From a checkpoint of a small transformer trained on Wikipedia: 302M tokens.
Each number is 128 + 24 x the weight over its row's rms, rounded and kept within 0 to 255. Layers, rows and columns count from 0. Numbers have three digits each. The size before them is the row's rms in percent of the matrix's.

# layer 5 attention output, 192x384, rms 0.164, rows 34-178, columns 288-383
106:141128140119161108121150129162152155150163136102107100118190075122142142113104100131104147160144138097092129147110129168175140166091127127145095129092145162154136103106151106131128074115111107111156105137122121179146150127103142137106131112124124135110122155151146109094140141145153147113
100:134128147124145161136125157129129092167105163121087151095081158110155113094148143149158134164121160103136140121160121125151121134132130124133116092155098103119158129150114095127154148139128153079140092104125134103116131072148154087113168146194087121141109130135125109155172166112148101127
101:126163136122133122133139164127108122101120128135071106143115147151139113126101139093120123129150163178165146135080126144151141134128084129141137118089155138121122086109127089155094073183113123070130130092097134149106141157128116161129105147162096157113065115150124076128114135198054178161
094:129122199131140156074143135119188105124157093172160153126181069141153145106126106103130116102110135108164098173119133154128096100104105156145155200133161134076146141116127104135114137164134134126148173119097104097087096134098157171125162116172107100127093109160130087150119089120122114133
087:139125122084153117124099129109179133164121070153141159140223113134143124088114115118147095150169120115094161109127135148155131154176166095155116141117141175102134124143104105105128128118103127118175141131095146157114149136117152117153120122156104115182175096113112099176153135130123148123
102:155116114144129117097166105114134121096166173126136094158152106098084166151124136112087163109103155135129129095113133113111119144122099163144144132128165146149151105127139119130107119130093102151108091096130120062139113125076145133112131115152118131102153108128147161117116116117102136102
107:126134133140144128111160158143135160128149135133141106118129074113130101164103119112103096112113137124148136119125118133160124081174136118135153168097176146105124130105117104151085126086115105148119136082149141132140117153138120094155094089147107125096108118119115141153086119132111124131
086:083156144097180130087098104122119117123151121107102150104120099106138108116149113140129118131109064161080096126083125103088116110131134111127121128149148109146123107144128152150121111115109121100092189149147157136121145129149104128129205117127139151080095160124088170126128158109104119151
101:166128135088187165078117135127107159108120085164143175118124095120155149134126089098136124108098147094152146159171121075139117145176120119088166150154114123121125181139146153119120172125147142106087101122119114169155158098109115093118124114107141128087089141103122138094075100108171129130
090:118123143144105118117096096136148116099104110187134103085135098104161091169097129126107111127105136113090158093140155140141151130115111093165141124125154109137122116092157097103125118098132147104168112104128130116197187193099161109131168130127150125131114159140133101086142137123147149157
106:139084126098158149116123127121117106165159151091136127095120141097170134124136116122134127151163111118123089163161129139089145121086125138194083093173080086116152164136155108107190130140165175124173089125126139146181121131182107127078185075123157135099141137092095175124126125071122088147
103:165162138067142123108123141128139167144127100148066146066125101099125152115160122111132129146142141135134128157145128115137126158110135142100131111147104131085145132123112133111103146129144132164133153087132117117137108158111170135169158109135149078123122152171130182124184090085153137092
093:113114128145125130144186132100132123151128144151129139134110152123134147130101133126088138078132176155090132132129128140126145114158117119158117087096132141121141121129146090104131125130097133124116110181175137149113132225163175155134113122081090072163113139112099165145118111132194083154
105:140149140110111150127111110154157131113084111132171161129142121149098123101162126162125138107118080141119145130140112127142154120124142160127114127131135108092142137124138165127149107117108134140117140068123135167126095189154128110078132082186118152110147136094162176151127195122172139069
087:141153128146119111144151120132122121180136130106122116122096160134114167142105122149137130137128096156154131132136139117141121075117164114125107134142121153082104134156150133125103109104117132139123119110107174106111110111184058130095127128123108109092164159157136088127133130101093141108
110:152158116082150147103164145124151144125140107143120132153119108129152205108152095098178127075109125126127124108115132189144133120145130095148104123105166140179135133157119132126118145167109111092185126149087118147124136127176118064128150131151149173110136111102110111128175119109093064114
097:113096086083178109103134099165117163118109143147178138113121112126125107129147134137081138131166144106096120176156123141132164141154171127146134147139141139119142134154142129116134121156132141142152127162139163133171113121144128094134132117133132152132157161131129152093126172124204074122
099:120139121121133141134147153100166152135118172126083139139107132138136140142147114137161156117145154086113114161157149137116142131134138089153142128120131115110119149109169126137152128169119163110187113160139109115141111124103135130107126141121156127106123159151126110137145121113120106119
098:128137153168114145135136117142127140134139116151137150123165099131128133166163139148147142129118161110143135110145132088136161134171096134135129097162125166088147137135136168137145130153112135115137132149094133130131096160140152134098097126103125143147066111155158142065087133160158131134
096:164091114102137139110121108124114134145160128156112118126108131128144169083119158104145132146112097135125114152116094186084163141087148144156106137130097089127160100173097143144140101129085078140114125128105126142112133093120117155193102121096116106158138165161131124165159115145096144109
087:078139135124127133163109120117122120130065127124105147152144167121089101148112154132165166143136127106132116127119132131129123142121156127154152062136150124143164128126130150099090135107091120161135131128109163134131128162136091156133082110101140135101133116142132183162157107133101113086
099:098119129126108103099096175126115140107099117114121101140133125134126084121130126104144110106137142140145134095096092132153112110143144114152122101109103141117148125149122126126125141143094087127174128122149151110128130105127123091106100105090109134115121141138106181181161127126102111130
103:096136135096144124130129093124094137126154115113152107078106142121152124110144171110127119133123128146134131113111147135138151105140127162133143073144137125132129096129141122157102106097120117111128144127120137097134130121137128076128085126135110066143171107160140138167148080129129133142
095:114143139138119131136116145157150121107133137136145082147131137140133159099128142150096166137070136120142130083142121126139146125151132137163134104093139136147150149168103127183134110127153106090091128155141102088111114146149108126126160124134136149120139164163153164149111106101127109165
097:113164133172100152135187141124172136119131132168105107130113149124096157124101126106120160082093111170166125132120126110147120116102108115125134117121099131154126147119136132103102124093130158064117111131131094104153109160126093083103153118163135173155090127140103157144070177157128130166
096:078141111158109173170123165138154129091096166141141141148156169143138113149092135130132116179125099103131124133153127146153161100113122135168121103133145124185147136088125135118136141102180163144197116133097140119140128168209132138106100174130160136118149104121147123083142152122141142125
093:110111141165091140147133117152157132135152156120112095115131136104154146158134150101180163159131140137159125116169139143123144145132160118119127155188127120132110137124110167109097167135132135105119119165138169159106059115117102096097154159128124141122142190116101172102136180107136162144
104:133124125122150140122131116124143131131107126177128128152159102128096125100104124075096124108121093141128102173094097152120100149124131114099172139083143161112095125118084124118116162118132143154136182136110132126128134152165154158134124145103146118120074102094093073151157158146154134055
089:139115113104166145145126133114142086112158097126103147160155122119167183144166106145166157177156179132106158091111168144138146126111074112073144102108156149129112091142135151124132117123133135175132165113113130139128138154115105109154130119115141117087149158134124098112155083102109099131
108:162153107132099119130128108153128171132135137111073105107103104131104151125120165152088146098125159135136116131114086109146115125104129137114172114120111166075123138098105089134142136111137121131155108148130135114115142165161120127106147115182107131132146159154168148116112097126107139173
102:145160142132104102085103144103160129130135112098091107125143130130137131153123160153138138122123165129091099170137047124084113118079099145131119131136148143101137144174143135126161144105128126131104138089099098168134165149100077091107117113124142094085137176133104098156129127104123153129
093:136147134152089174153118135111146146106119101155127136134155113140120154122108138119156139111092152088122155098142144139110136152159152173080163121125171166151132112137108107135100160142113103165167143138146140084120108127090129112127146142114131111159122125178159092117118130126128110101
086:106099120128160126175109126113134117120113163081167102150085146108159143166112132150123109152130145124167106128103110161130145145144151112145155162094163133106088140138125141151106159176151131137167112139079165087110093145174157150112129153110110134166144136168142109113198107123121135100
101:183143120128159090071102124122130121111157142125127167144123094149120143139178089141153102098141128140076111124107096140116100132123128177149105126128095074127118106182182128156180125161129092109144124084169138118086134072130167154134130106093152161112122166147146164117126122201139133173
105:081136105125113114203144145092160177136135098132140136080131144093145125123114161130148119139147148122106113150106169139145131136118135082134123135138130122129108116095133116106130168121095179101129118147102161119114059152146132108123066141111110140158138086128167145111128130149086117124
089:123095134128174150123157113119088125127099141088144103117139123115113096131068112098123102119149080125149173143127161134147133139126172092141099140126119118165089135118124095123086104115085141162150105134081107113100170132138138117115083125112099100144099111169113135158139135128125156167
098:134171143119137095106144125125103103066147130129111096117187100145096107148139114112104141141099096118148126084121123125147124111096101120091137103120150145169151100109088116164108138138159081118105130121167112128093067128190143087165144134156142152116135170115137109126109127101110104117
091:120129150134123180138125133117139133160117168113113165149156070184099151138142128121106113115127091101108157116143125134117146118121182105127094160144095145102138134150114140121146107059140129076130151179094110181103131124195087091138141161068128117142113155168105147133135117135140092130
101:078094151147109189189128108139132095127181149128173201102102158110134121106101155148131137128159097109115108136143159093119124143123154113114145141145112113137061131133134131147131148128102176147182146119120136110106101053110158125159073174094104133128120105111151075136184070121131123072
104:148116096089130070124107109153081115168078113126149138139146123142095119133153119096152128099137187100124147123091117110147111126098120117115143161144103142115124119100123164125110160169128073092133092131131096128121131133165110122113092105123113121067121122130146165126116157134120120126
104:130135162151130111155117118102152115103138109113112156133147166117104142144112130115119130125081102149150159080120186105155086175168119112084075158102155092146111089161124143130080107120100076147084156154161138069131127148122065122116085098121127095098139138120107105140098132132096139117
099:111161139161124153146127133112108119107156125150099132105098162142153123156158165150138158178152117126107106158110108126110099085100124178137123130125114091128141136156126144135138095145130149127103131119125135126159059088120103131150140113142160146157156095139095149112096142097167162155
103:102121144110097126145074141145082121155131093133123125130084131107145129086170153146181141140148114125163118130145117122088116104124143142103118162154112114101126154107107169111115137141139132098120163206146157117127129156156108125090110131129102092116123115130135109125117134130125121109
103:109168113203048128144108116058140120163092128131137082129100161129126144136123196128133126080122132168133116092101117173100113115163120130162118142072143088131132099165121105140117138179049124153115127144121161119095138129091113155087132119110125180147114133162134119082148089109071154152
112:111177139148115118109140109129126106118159159128093112116104127125098156102124084137128137094121143185144171080165135131154117146129192184109126111143109111127136110157118106113118114137093115072118128129128154115098127126108120109104104113068100118113162105141122088167125072173129146176
099:166194161109132119117123119151144165161167083097121136084186075145148206143143091106094141144162152162124085158099143143072140124129131152110118135156147135132149128173157119130113079119162170096118114129130111094110124167144131117185147126158125104135126174150155108107119157158138148134
103:158195126127127102110146105127161130125129088129099123074143109156134174155141083137133121093097144173104141142103103139103098098149118154113128094130101137116143175153125120109129119140143124121100139109144117180074088111130098162125079128105106127110139152163158110117123114156117131199
103:138141107113176110133132129145135152153125117104115144152143120167121122154105117144065094120129145132115145154134125131117146129142135158105092118176132133118145123140116168122174114126150141134190126121109135133142148190123138111102164094161069114145157153123088143160136107144114080144
092:133117104149162105125098141133125130121102128159144070119095110089133103134127118098140112133140110122096112150129133174144102102128104154170141092133156153112126144086143086153157121131129148083144131138130138133094121127142138146135101124110114122138136098147141056171147113166129168145
096:127102118141116117112120120067151158105159141139138112110142121130132106126133139122122129143140174116094164158074100115118080135132132138147124109127093131113109101065139130087129110106131130145128132184089160130138152126122106135146114121085122123153101080099123114091103138131154103163
104:146102126134128108123128124135143115080137124152121126143110140138148161107150130112119115144133144166104087122065117126128145116120058107123163103130126137141153141144119117112130118132158146146090136143165113089133105105097095142110111141145110104124134096146186103153177150116181123157
094:122116133119098143111118119140096140113120165102104126123124144146133132117129124106140135118138066098135150114157120129110116148146121139137110101133102156138124149138101125122137143118148109126118087150170147108108132119109113137132079151143105111140168143108165123106152132129135096114
090:145173097071139095132113109143134161092149115172111097138114091129184103141141131080171113123146139105112117129136098131090092098112076121131142185137125087121168131141130140135121102150135089137142183123188135118152110100117153106116155099091100180099162153151170145163176107115135151151
091:122120160124123123141118107109123140160164161106123130130073142137136167146088146139117167113125168133168145087121120127130107141145142168155117094145099128086133142153153149128114124129121140169082131142132112084103115184089149137174137148136120171137119126133115103110131127120125194170
098:205152161100162095107117101098168120091149082125086141113152146073108163144093130100113127137117149113105140125135121121153144137143125107098099155147116142115105141108121121109123094123158137063071101178138145153134171085155091183176176057190167129109171137174135164130130119140136146125
097:096153113099167122199129118147111139081099173100123129164081172133136098173160132126146103130145110145115142148110138119127104134117071118146141099119139128127123103132126101111125084088134084109113120136177118113134115130064134089108205112124155158149163139149085161113112162072154125167
095:105115134137107084166176112126113152144135158115151130132100149135113123116093134156139157108080103097127103121114132115111143107128122113116133162108138151130082136133109170149144152124132111113068140127149139152045134136168131123088099067133088110154116090136168151143141100165127109157
106:129153119144108124105165123105117101111143135109126155156119108187155091138136135137109115149152131107106132140173117135096140142136102130158122146132123120092165140101161146090164120146173121151097152078097130113119069166105132107087171094178194161120132173111157079123088114120165103156
106:099164149141136115099128113092144107096116091150119128141149086102119151143130099097139149121105101151141119115113108115124124114108101124108128117084139126139122113196115118125106164135135111107172148176141154081117094116152083134104103093135158097065166166094119155091118135113160147117
099:116112155131130165171115122108137078148141143143169110139085149129131151124126136162115144128107139120092183145124137125152139161111151100153129167095144124115111074148134097139141123112094103154135073152128193124150122122150105103125165069113149160104116150134129114129160156128135138088
107:110122166118128108141155102140127140179169182103120133108102150160115124143130143131084178174155132127112129138140164144093148134152152130131126131119133115112129132112129156147131087146139161114091072154107132115172156166140164145137156110104159151119121185120145157138133145156138154096
113:149125141146106143096156113130132130121133134132212128068105089120138086136089118157114082098133197123128171125166096151096171139135123154170094158133082125125126131136141165159159127142085167120083194130147110100054135091128137147137116135166125114101127156116115121134151125103151117132
105:168119115125105130137122164129133193115120141132068100140154143106096137105133131113118165116077212115162142096145112063133133108176148116077165137098115177131098130091079155147083144113114122212139123172172143097110137092132142150107151118147112101143125097132132102099151134173069129125
107:084124102140123088132130154150147183119124163094095100170123154120123146128105154126144138124115108164127133114084111099122138108201149109142121116129154135150078112121096145155095157143136123121107176145146096090115160138146140095159109120149144108141086058086113123148122078136143136134
092:140106119093134163089147126147091129117174140121103119154090087136157155139141097141106163092116111129123121154153147122154134094093135098110109091173127093123145146124153125092161122095174158127126119129113145114186090123109165128111164144102166143105103220091074147127103166102140109124
097:121096122097104140124123130132154161063119104134137116085157115124139102096139131097107109148113124110139090100102128119146147133137115098090154165103154172108132130084082105140104126092145116141089133135081139159135084093110134110138105099108115131124104139123145107134085114118148092163
105:145141139128134082115128118118130115124167104117127122118118098125172131115114138127163145147108144153101118143118112141116146123138093150142135159113111106074115133154115120126155114130136088120126119108100131167131142134161113126146121164111105134094158153128172168174121155084104144194
096:147163121152136116123145114118144144151140142136110097121160095114136145127108142143114134144110143152111139125120139108136131145157129101125131156076127138134108147142139126147146143124126108121090154151114138109143147089162096129157086149148095148122139116144088126150166105169077175128
097:129148142110158105106127155141118137109113155144078118153164125123087150092165081097130144142152121136164124160136124124140143156140122152128171140140134132141116140133154136138122140142120146189133142175105107136176121149105129125146160176091146121132098130146104132118096131066107113161
107:105095146145144144117107141142091110106113112182155124146138126106104097113128111123154087124180084123130103108088150126153157061143106123151145141133175131123164071118118081108122121140105156103119145114086153121117148119099136153143114161112144113116169160127152121121139136166137173102
101:114101102142132165155139155152143125124088150134119159153090157175103148155089114119138123148096092113141154091127146125099132178124133136144153094093154095138107108172115122164113155154108093131116158081132120113127136117163080109088128135134095110134145136110140117104143111094121107132
100:188126121114125072126135105118104146101157101132096113159157124096080169151137143111136180137135156109138121146116140114144126081111150128110157120149162171076100115115119126100161125165099158152117157109138120108090131129113071130155104127144077130110105167124118142100152086137115096131
105:120152136109098121168082170113130127097128112124120152107104132140122133126144162131166113115165109119149157133136103060175086139166151097106164140119141148121109139119115156162119143081114152164108179201161110084171117101165117148112127133091124136096131189073134114104141099121151150104
111:174134160121114169082152131102139148163118131157108165155168119124116153112119133102157163124134129128137169102147123139110105112110151113122172145123136150156069093158101121139103143140121110135065113151124129097142116108137143148096124122073163122128147115164110122161134137129145122089
098:144146147127099141119112107116098158117107134141168129131128119104117132130081132110119143147102148150145130106123169102129132138176114081110148137122107122090118102129148102140108157160111100156126158160110126135143101144108163139135087118109105134139172140194186129125163085185139124122
094:130154129129144126165132139140160150151148125140145118129104096123136142170165080095103106110116120138087154155146129140140154152157162115118138124149119120068120116135125156092121101089094150100097143092134091136126149107098149173124077108152096135152122112130114096128119123169126134165
103:127166142168099091152165131142152143138089136171171102159130122122071100149139129112156154084130142110141106128143103140111106102139146128135124172101197095165099112118115153134139217148135117081123123127128142082069084164118135115167125131140140164141135117142164152145143120125136096187
102:150111175142122130070153140163131116143144126182135134109161079129103125128148088115113106104098151119170151103145148128150162130108109133146104126135113121162128128069148072137130137159134198134174160116068083130119128092135146152132104115101115117117114142149121082070158121096144120089
108:150147140121164134086160117144119126121142110169146094120127110112115164162126133101150141096111136089085150133131117165139157125142155153164119146145132127149131131124159140114145144150098113144140121117201069131150162139112137146138082195133144143143126105059142089099130076101101107155
103:126138149123128131134088098139131140107085098113124130150171079122125054124151117104146080147119168127144106134129152078121122099138084105087146103107158191101138148058119118082086148107106119079128125119132098124098145113141112096141095140120132180092118164164139084104117108165166102131
106:138119125123115131144120107144109135118085158139080149162160115154105133123147103108164121095133136128112138117093123158126132124133105136132108070141113120130141113163122105127148157165079125143120136142126073190127115132081170153120142123137122187113073099126125098149087125070154133158
098:165171132109134132095106167084122133139121062137111101125157126122156160100178114125128127161143149170146057166122104138121108120104096148150159122150132124066139119117101116114137117150117165160117137114119153143167151110168093101108158119088159121127115118094087163115083132134115102100
104:149132154132129161124144135095123131107124107152101102102119116104140127147126135144125106138142150135146130158151119148122105132125106156144145099106108129143095127106154107115124119134084138140145153119092145109165148114162129118134097161124152137131132120120141153110099096110129150149
097:107137112144125056138113128135139137140104157106105092185095149124121123138119118102126162086118151174123133098086125097139111100145120127141129085107188138164122101143159087146115105157141108152126157107134140097122125120165130144124112084116162154128102064164140101098121116165122127152
104:125140111144104121137145154095127136105131158100144112147099155169119133154101151176130121094117122115110132131087106130116119121150125145142111140119148131119145126160128144102147140125118112173114135095107096167113132095139102122078122156165137151128135109143143148136079185152081074164
109:138126115138132109077151132141182160144136109123136107087172102131107155119170137073116072091085136099133129148084097093131125129137068110091156171120126132109113139101077136123122150099131124095086133112133131121166172135137119154160149144165165161149132150132098143160125147154110150146
098:081092139148079108149124108122102109144134143118142144113112107134118109121083114168101114097099125142139139072120151152111132123143117166116151141118156122157086097165119131131127150128091104120075110152173110154107142108144113121129146116120125117156153145120127144060088105128133133152
094:132142114142100136128126110126096089131175126126130119139082121122156119137109123147105186127089159159157141115172145109137121150098136169103162127144109146148116138127119110119131119152149093121093166131170136131095183107110047117167121105138132163112143155128112120113144154104132120112
097:121133127127165114174132137147125130126094157108131125147070170100092104140120165133148129127154111084096113139115102122127140116136139116138153165114145086166127118135134149118155124111116097098143107134111143134112132131130131106161146105133136120133133127152160155111135134179099134116
099:130114126143118200121113112115132131124132132099107164130113182163135161144087126148110158142130127139111103137171118097128126095152145110119098138170095095081131163141122159115128131115145140114128101146113141141130151131147112141115155160083138140138129112116103133117122149152118109131
103:101124138126139080131152066130102136159151166124122112116107133126124144150117124149139134150129088127121098092097129142089117069163156150165145138139165108124132129136131091121142159169111125177118140137125145114136158133146095109120160124075121137123113169156107129083123132112102095122
094:128079148126123156141130120114122140140141156120099156121114157145131142165130126177147158141166128131128138133160125131114121113089137135158126086166093136156159119140176127139147111143116129091161190140120131144127102086128115128126138105156042108118086112126132138071138126112125125137
089:166116122092101130129177140141146114108134147133099145125098153151136139129125116138164107123138146119135113114087105161140125140098112083142139094131142123153125113083160106105111158130137126111115147063143148146091111153154134131172180125119103184095100164159080149093102128139139078091
097:142119109199140162121146119143137096140086098139114165119134148148131100127133123125112127121126149109115129137149094111117136121130136120081146126111095158133081143100110157128121129117149137123182115109152103148132138132121127132088109108118106090080100142086137150103118124134152124141
094:124124117148126136142139131108116134160122099163168144107107142120142096159104172125108115147144127111134145161160134146127112131101106137107114121158090143073133133135139111132155100129122131162154096158080112172133185149116177166129076112106138099144099094158140083164191110118135137094
103:141110151122149160139159112110179099089128121118097154077116099117137152125117147116071097104116113118123117130133112103126117095141154115081135140110115131108103156152110126145106135101147081095157162145131131111126133162149078125145167099078126129110132130121104112098163139113106111103
100:169083153154129122065137101135145088101174143118150167116155080083106099102134112109111107086103140147144120117115107109112101124147103155111089114174118130102134105150127159147135105134102123167144143141120083100052076132102178134124112174133095096119105082104199100110119090150145079104
106:160138137114105162144136127125132130158096139171136116133199139118107122125149127110142108095133164119133173125114136146131110143141120130123137121098103192128091102112122140142101125186118119146138156147139104112110149083149160186125095119123107132134178100144119082136193103131102120188
109:162118141094147126142132138160094131137102132162120150150127109106129088138152116117106104147126157133151136104117122137125089116131101115125148168095175119157112102117112115131125179152130089161102157120089127117168102115210110114140096094135099132104139133125125114123168127164152116157
098:093088068108142157138159163135126117138094108135129125107116137131122096113152130154091136152133084131137144122165122116118148123134173112095134136156089107137110150156110157145107161090137112126131115124101104145163127092108140126165114124154130120107132090107172084196112139130146108125
099:133124130142158140139105128103135106142117071192177154096143114134144117131143102120135079112145165130143160120118129133141130117133125157142129121101106090148125106176097131135109139133101074135100153147133106130093133136140095105099140121057072122100091132131089146131089202147092074098
096:044113118136148144119131154132117131151145134091102143084129136118141135120116119150136117127131148155112151127122111106127116122131102102124129131112101144149162124145132124078120147116087086150115119148123161105135146136187163118154161123111154072166159113107106100133153129161162114133
097:143135097113104133133189123173163148114121178163102076124123101147099140145094110162049183109084172089128129140125172141115133094099106145150138151130091100120116129088125103140157123152148137082154106129130083097118145121129159107151126181128090141122108133096106121123160152115165145115
097:084141138122160100119100132097147090126146122115132105130128161110169113122110147142125079146137112143115122123087131096107100167095089089108127155069148162137102108113111104184102103072145090117111132150183102137111110121196078126099130124119139136076149143116175132102128174142095105134
105:116080143128148127112148094151135137171125151106085151139069148145127142093143098139129160118164055136128098153131139126141114148157158104113130107174115091149160153164155152115138155164164159131144167152077144134088118118117120107065116159149132157121131062140100116130126166092128127125
095:134115142098153135075159095134136085080147131089123150112137057137153100122141113125108089133121121068110092152119079137109134121108118111106132098149120157137118128101141158119153143144154160165180141143120140112165148176092140129115139106153115149103096124122146144107134104109109114143
155:137148182083124144104171098176140136143141133128128153118120090129106151101154078114140142111130128123136107137138112157114133129123110140127116139122141126109164143135130111104139103161137156089106099134124080137111158156137139112113197093163133152141179121082105139134134100110110075098
099:116116132111113172103148140131145124100075163129080112136128127170120153145151103137069132139112101142105103143188109156153172107187166106169098102117123106157117151197187099134154141168106155157109157170189171166144087163111113100130146075132124117131108192097155160135123163110127148080
107:137126130121151159147101073075135137155142126134144125084134136144149116129085141143119160115117119136117133130126157120147138124126140119122107105135104133116127128108146147126122136122114153082121138155159173099139142133144093134133157117128151079143167120137144074096116131188151093113
091:156158122152122172132131153109166140083146092148094135128145125165136112146093132099114157100113148145131140179166111110133129134114096153091118124161122127079163157101112170101095139139116147116155150155128151130146112081131136114116156110092109122098122130129119197129105131137122122154
090:080084091122096085128132141166158146130118148117119115143139105131133064084115128132088101102148127114141142088138128116116146135126125134143125095119100141152139163112115100154145164146119100061110101085134093104146101110071176164118131138134162134175102065145146112141158181112074131130
124:149101134152144136119140089133141106138138132107158100090123123129135110127126138135148100112148148127159102173109123121140131091122138113116156147151133104139142133093123112098120122096120167077136168130180127103224096123152096160109151147145141159109149138111113161175088123129176167159
095:162188118106171103166094158136132164183115100154085128109155104085108137184126120099147147110173147103114101194160164114125168137160189093144151127139109119117121129142136146112155130152111142133194147124101163145130143127138128145116109163110096109165142124124164112167158118105136143135
085:099159127080144098145113156085101119104152123096126147107135119153166141122159148141135156169144088161143063142136118149089134132100134135155093087140119089093137152132139130141181088119150126105098149113166098123132110128152123158092164132176166113133107152086122136097157109054139110110
108:154094125113119116143092159148124151123093084138122133134154138124136098096132144088163092128150160129159122138133126093123114115144135128079141136132138153106143143094091129135089145108155139123139122100118138092090121180125093187122116123071125110109170112192181130151173134140096178140
098:107158105115124129165106164120147159128082106171128140157149179126143133116110147092169135116135109135151096147094119140177110175126115116126135110180150142126135128114103096109129122104124172116117176145125169090130131124181131122156069142146100144113104079128102107135162104164076164124
104:135157165149140142082116142124132116150120132145133141144149120133120167127128093120108140086132081089162138143148149121139133139096095122130139162116162136136121127088118119129146142165086156127130125110137123133132102147092108115173147096172176119130126123117127112139117168101136146106
103:155131154114152116128117099090084070137130081134153166088088104167139142174122124138139123146198161128091125107089157129125131103137109121096140149125116101132155107138137120126157145159100124130132150183090133108133078140096196140140167128138119138154185150162123077157158129151146091160
094:086114110086124135160068109138126143125081125114169146125131122138115129092140129139142110119124092145109104136106105164148108169085106125182098137170128125138134081130156118112163113146134130160178087156132084101139134117094146128164122092155111079186090089123160138152101113103169136114
105:130092135137141141124132127109110088161151143116136116138128135125125112163105119130157136164106152082097170126158141147130135153123131126136096099088108135135111133096138097166134108109104112147110149126121122134134128186133105151147129116088128138098136151139120080112133095157135101131
091:117100098123148142133098164140142151105144132113065137155195118124153167130144130134158144144176082103151082107108152097091183105114149096130122070161130132124158175137101104133140150135123159127132108165135117151159135107069138148115131107184119117136075157098144144137100087116138126165
099:124158149143120118138174085137132129144078118106137145110099119122139141153109129124149114119106094151127129113132132129111149102173159109106092114171134094115130139171160157070111161134118143119082117136172123103105151142110117116130154124169130181087125147150119137140107116122130097125
094:130117135121127143122117137125118123104083126114103144141126093151134127140168128175109112146124148149135107147099117120112116126126064068096133108144134141134135093094116141112161103135137132125149171079064119160143130131150139101097129118089143113155108134131145163080165162152123114115
100:170127132186099164124125111092152101160141125107139123077114137087133115145081146142147108150147156113131149136164122124141121110140142151118129136155093118097080131147140125075126146152123129133116136134083146099086124121172115100128186159136116127117180121152089136130151099112145161160
098:122131122112115134106090113104163156107135115150110130132162145163161105128138150124182104159108116122106134111116133132110117161157108140132140131126129129123127112136139146173140134113123123127133098109191112116119115134142142111114092164137066154109099161094126159130023149154130140084
099:098134115127102139150137165128117143130109141164126146176129161145101114067141125126142132099109096169151136100119112129152089135149163124102166111137130114136140142144079124123078165124141119154115119140150126140047102133173107095169084155132110115119139078123117081163142087109130096156
097:174151154135111114117120143135079147150101116138095146100118139085132164118156107110148106123143178093122127104125109131152143097137121101125116136139101141119118132144141166096141134123133145115125135119154108135094130140118160139099135114113128129122110159131118111121139165132115149134
091:148131142127089118102136135131080074119153115121119112127179132127155104149156124116087110103098118126091127136132109142148118112096088138098110144108118165091124150098117126121100094083135133132141134097096095161135156129111186165142131144095131141153134136149091140132112094124146134134
099:138146131168133132153117124152119098129150123106101127096112158136133154141123114126153116149155105177148098163165125160138139121137161120142098107134097109102123145166167134126097112119092189129136152085123125125118135177142138114120186119115131125146106170107114147138119132081069076109
097:089096080139116171140125133101147169136125163172088156129121152155126159116119149186113135150127143160128144125157124171133165145157141107174112103128100114148128111126152099173147133168096122121104120128123143123094133109153127068084144134132153118156146124158120125198125166102128104104
103:112099147101128090139123096151161119121129156118157125138111141134125115128134135108106105149136109106144121097106124103167133145099126098135096126132124145145149140120124143141114109085132138179147134141060176110143061061157113123149084108070102122075116114125142089115134056142130057123
089:163163137138145087133186145144122124109147138126073146092126108124120122120154103121127166161139175131110122170175079125146148139104137128115125109166102159130107179127129127157115144122157168088140104131105139145120107080145123133148204143163120145140156088122086075130122131113129118094
098:145124110155134151139137125142110104108112140137127161135111113150132127114136151137102099144109119071088156148154167106120196106099117126161115154149123106082143114121106117097143123086100171103118127154163137134109096166090134159099135087142097140134129128144155139149113134099114160121
088:146107117092171118130110146158134168143144136159141189141098109132140150114141111127156148150136114143128141121155177182123140132143073144174109115114162132198160093162151099130150117201077105138155145111098132157186135127126120110108167062112133123106128180162090116144114164113141131145
103:152127146112136119123107116114122136089104085152187131172140123122106179127142100113122097091118119137140176106141163123106095133142090174142127141118153114103142112148155139115160119108084103131142120168114116083127106137122132192143128173107129130129118125110114119173141121121116127138
100:116152131125094128148150174115082180168143156107069126156090182143118123139125192141142184119095148118141138108143142123113139075145137110113133126165123125096090145126124098117124124144120113135068106154164196106133181133180119162138119119092099116128136158143130107158137118168090160154
100:134143174114141103143144152159092113119123142143126114169119112120129125126083100079132137098099115149141126098087166155147140132133084072136129136089176127182098112138120104193089123190094029121113080167109145099116099101127123081136179129148126089134142143138146126130126151150140130143
101:086132125207115146164124160118133111085126146091146129126137158142136103147131179166130152136120175111131170134137124112139160131162091135135149126142118178128122139101114123128114137123109125097118136115141155109125132123094074086118117109109183111133153161135146108095138143140124185150
110:131092138105136161150137102139124124135100149086126163130130107100101157155166101154115117132132114081134144155163121130109167162140145082128131124087103155127091126120106141121142142132115138127138146139136133129153074183070113113146141129140116137128140141110152127170108111109084081066
097:116133137138123117143096133125144101112101118096147118152139145118159094098119103134111119134143140103158084130150140091106126121137148106123085198143150101138125140145120170131093113116132148143136130152121112122160128180176130152143085159092111135111121059108094111160146080123141171101
105:124120145140125109103120145114106126124135122135170093129187078112154145093136124114116116111140100135169099143141137144146093143132092127131133142120164132094178113155125134129130151161116138120129078102157114111164108057138138122105168172117147140110126196105167173121159161073131138112
097:114145135170134133126094121096108083098156119117168145108121143148137118140125108154141145142149135192098150119116148117137119073121082151148140129158159141137165084132173092117127104159107115118155163131140140157137134121140144116152087054121118132134123106113162132148118113110084140155
088:151147164158117154094134103106119117101116121144114146107169123149143132131101111102115144161156113174145134090114112149091127133152058125118107115122141133130140097141106135155122108113142080129114145107144124144132130085172089179141067077141127143152123133113133135093133122135118114072
109:110138102137127113152109162134152119112091164135109132160135127147093143141156124129147114091114112100152146133125105127116119161124120162175139150110127112136117105163135130172157147135131096089142152143159085148106158103076118115143124152121114093122110147128123101123156133124170164083
099:156127112168126137140104151126129150137137140105119132111120151098135117141116121168152161151139145143095130088126143146137135097127117127180088132132096079124133085169153111139157135182118109141091111109148146119059173152085152176133146081133193175098118130156143180117113137155132143118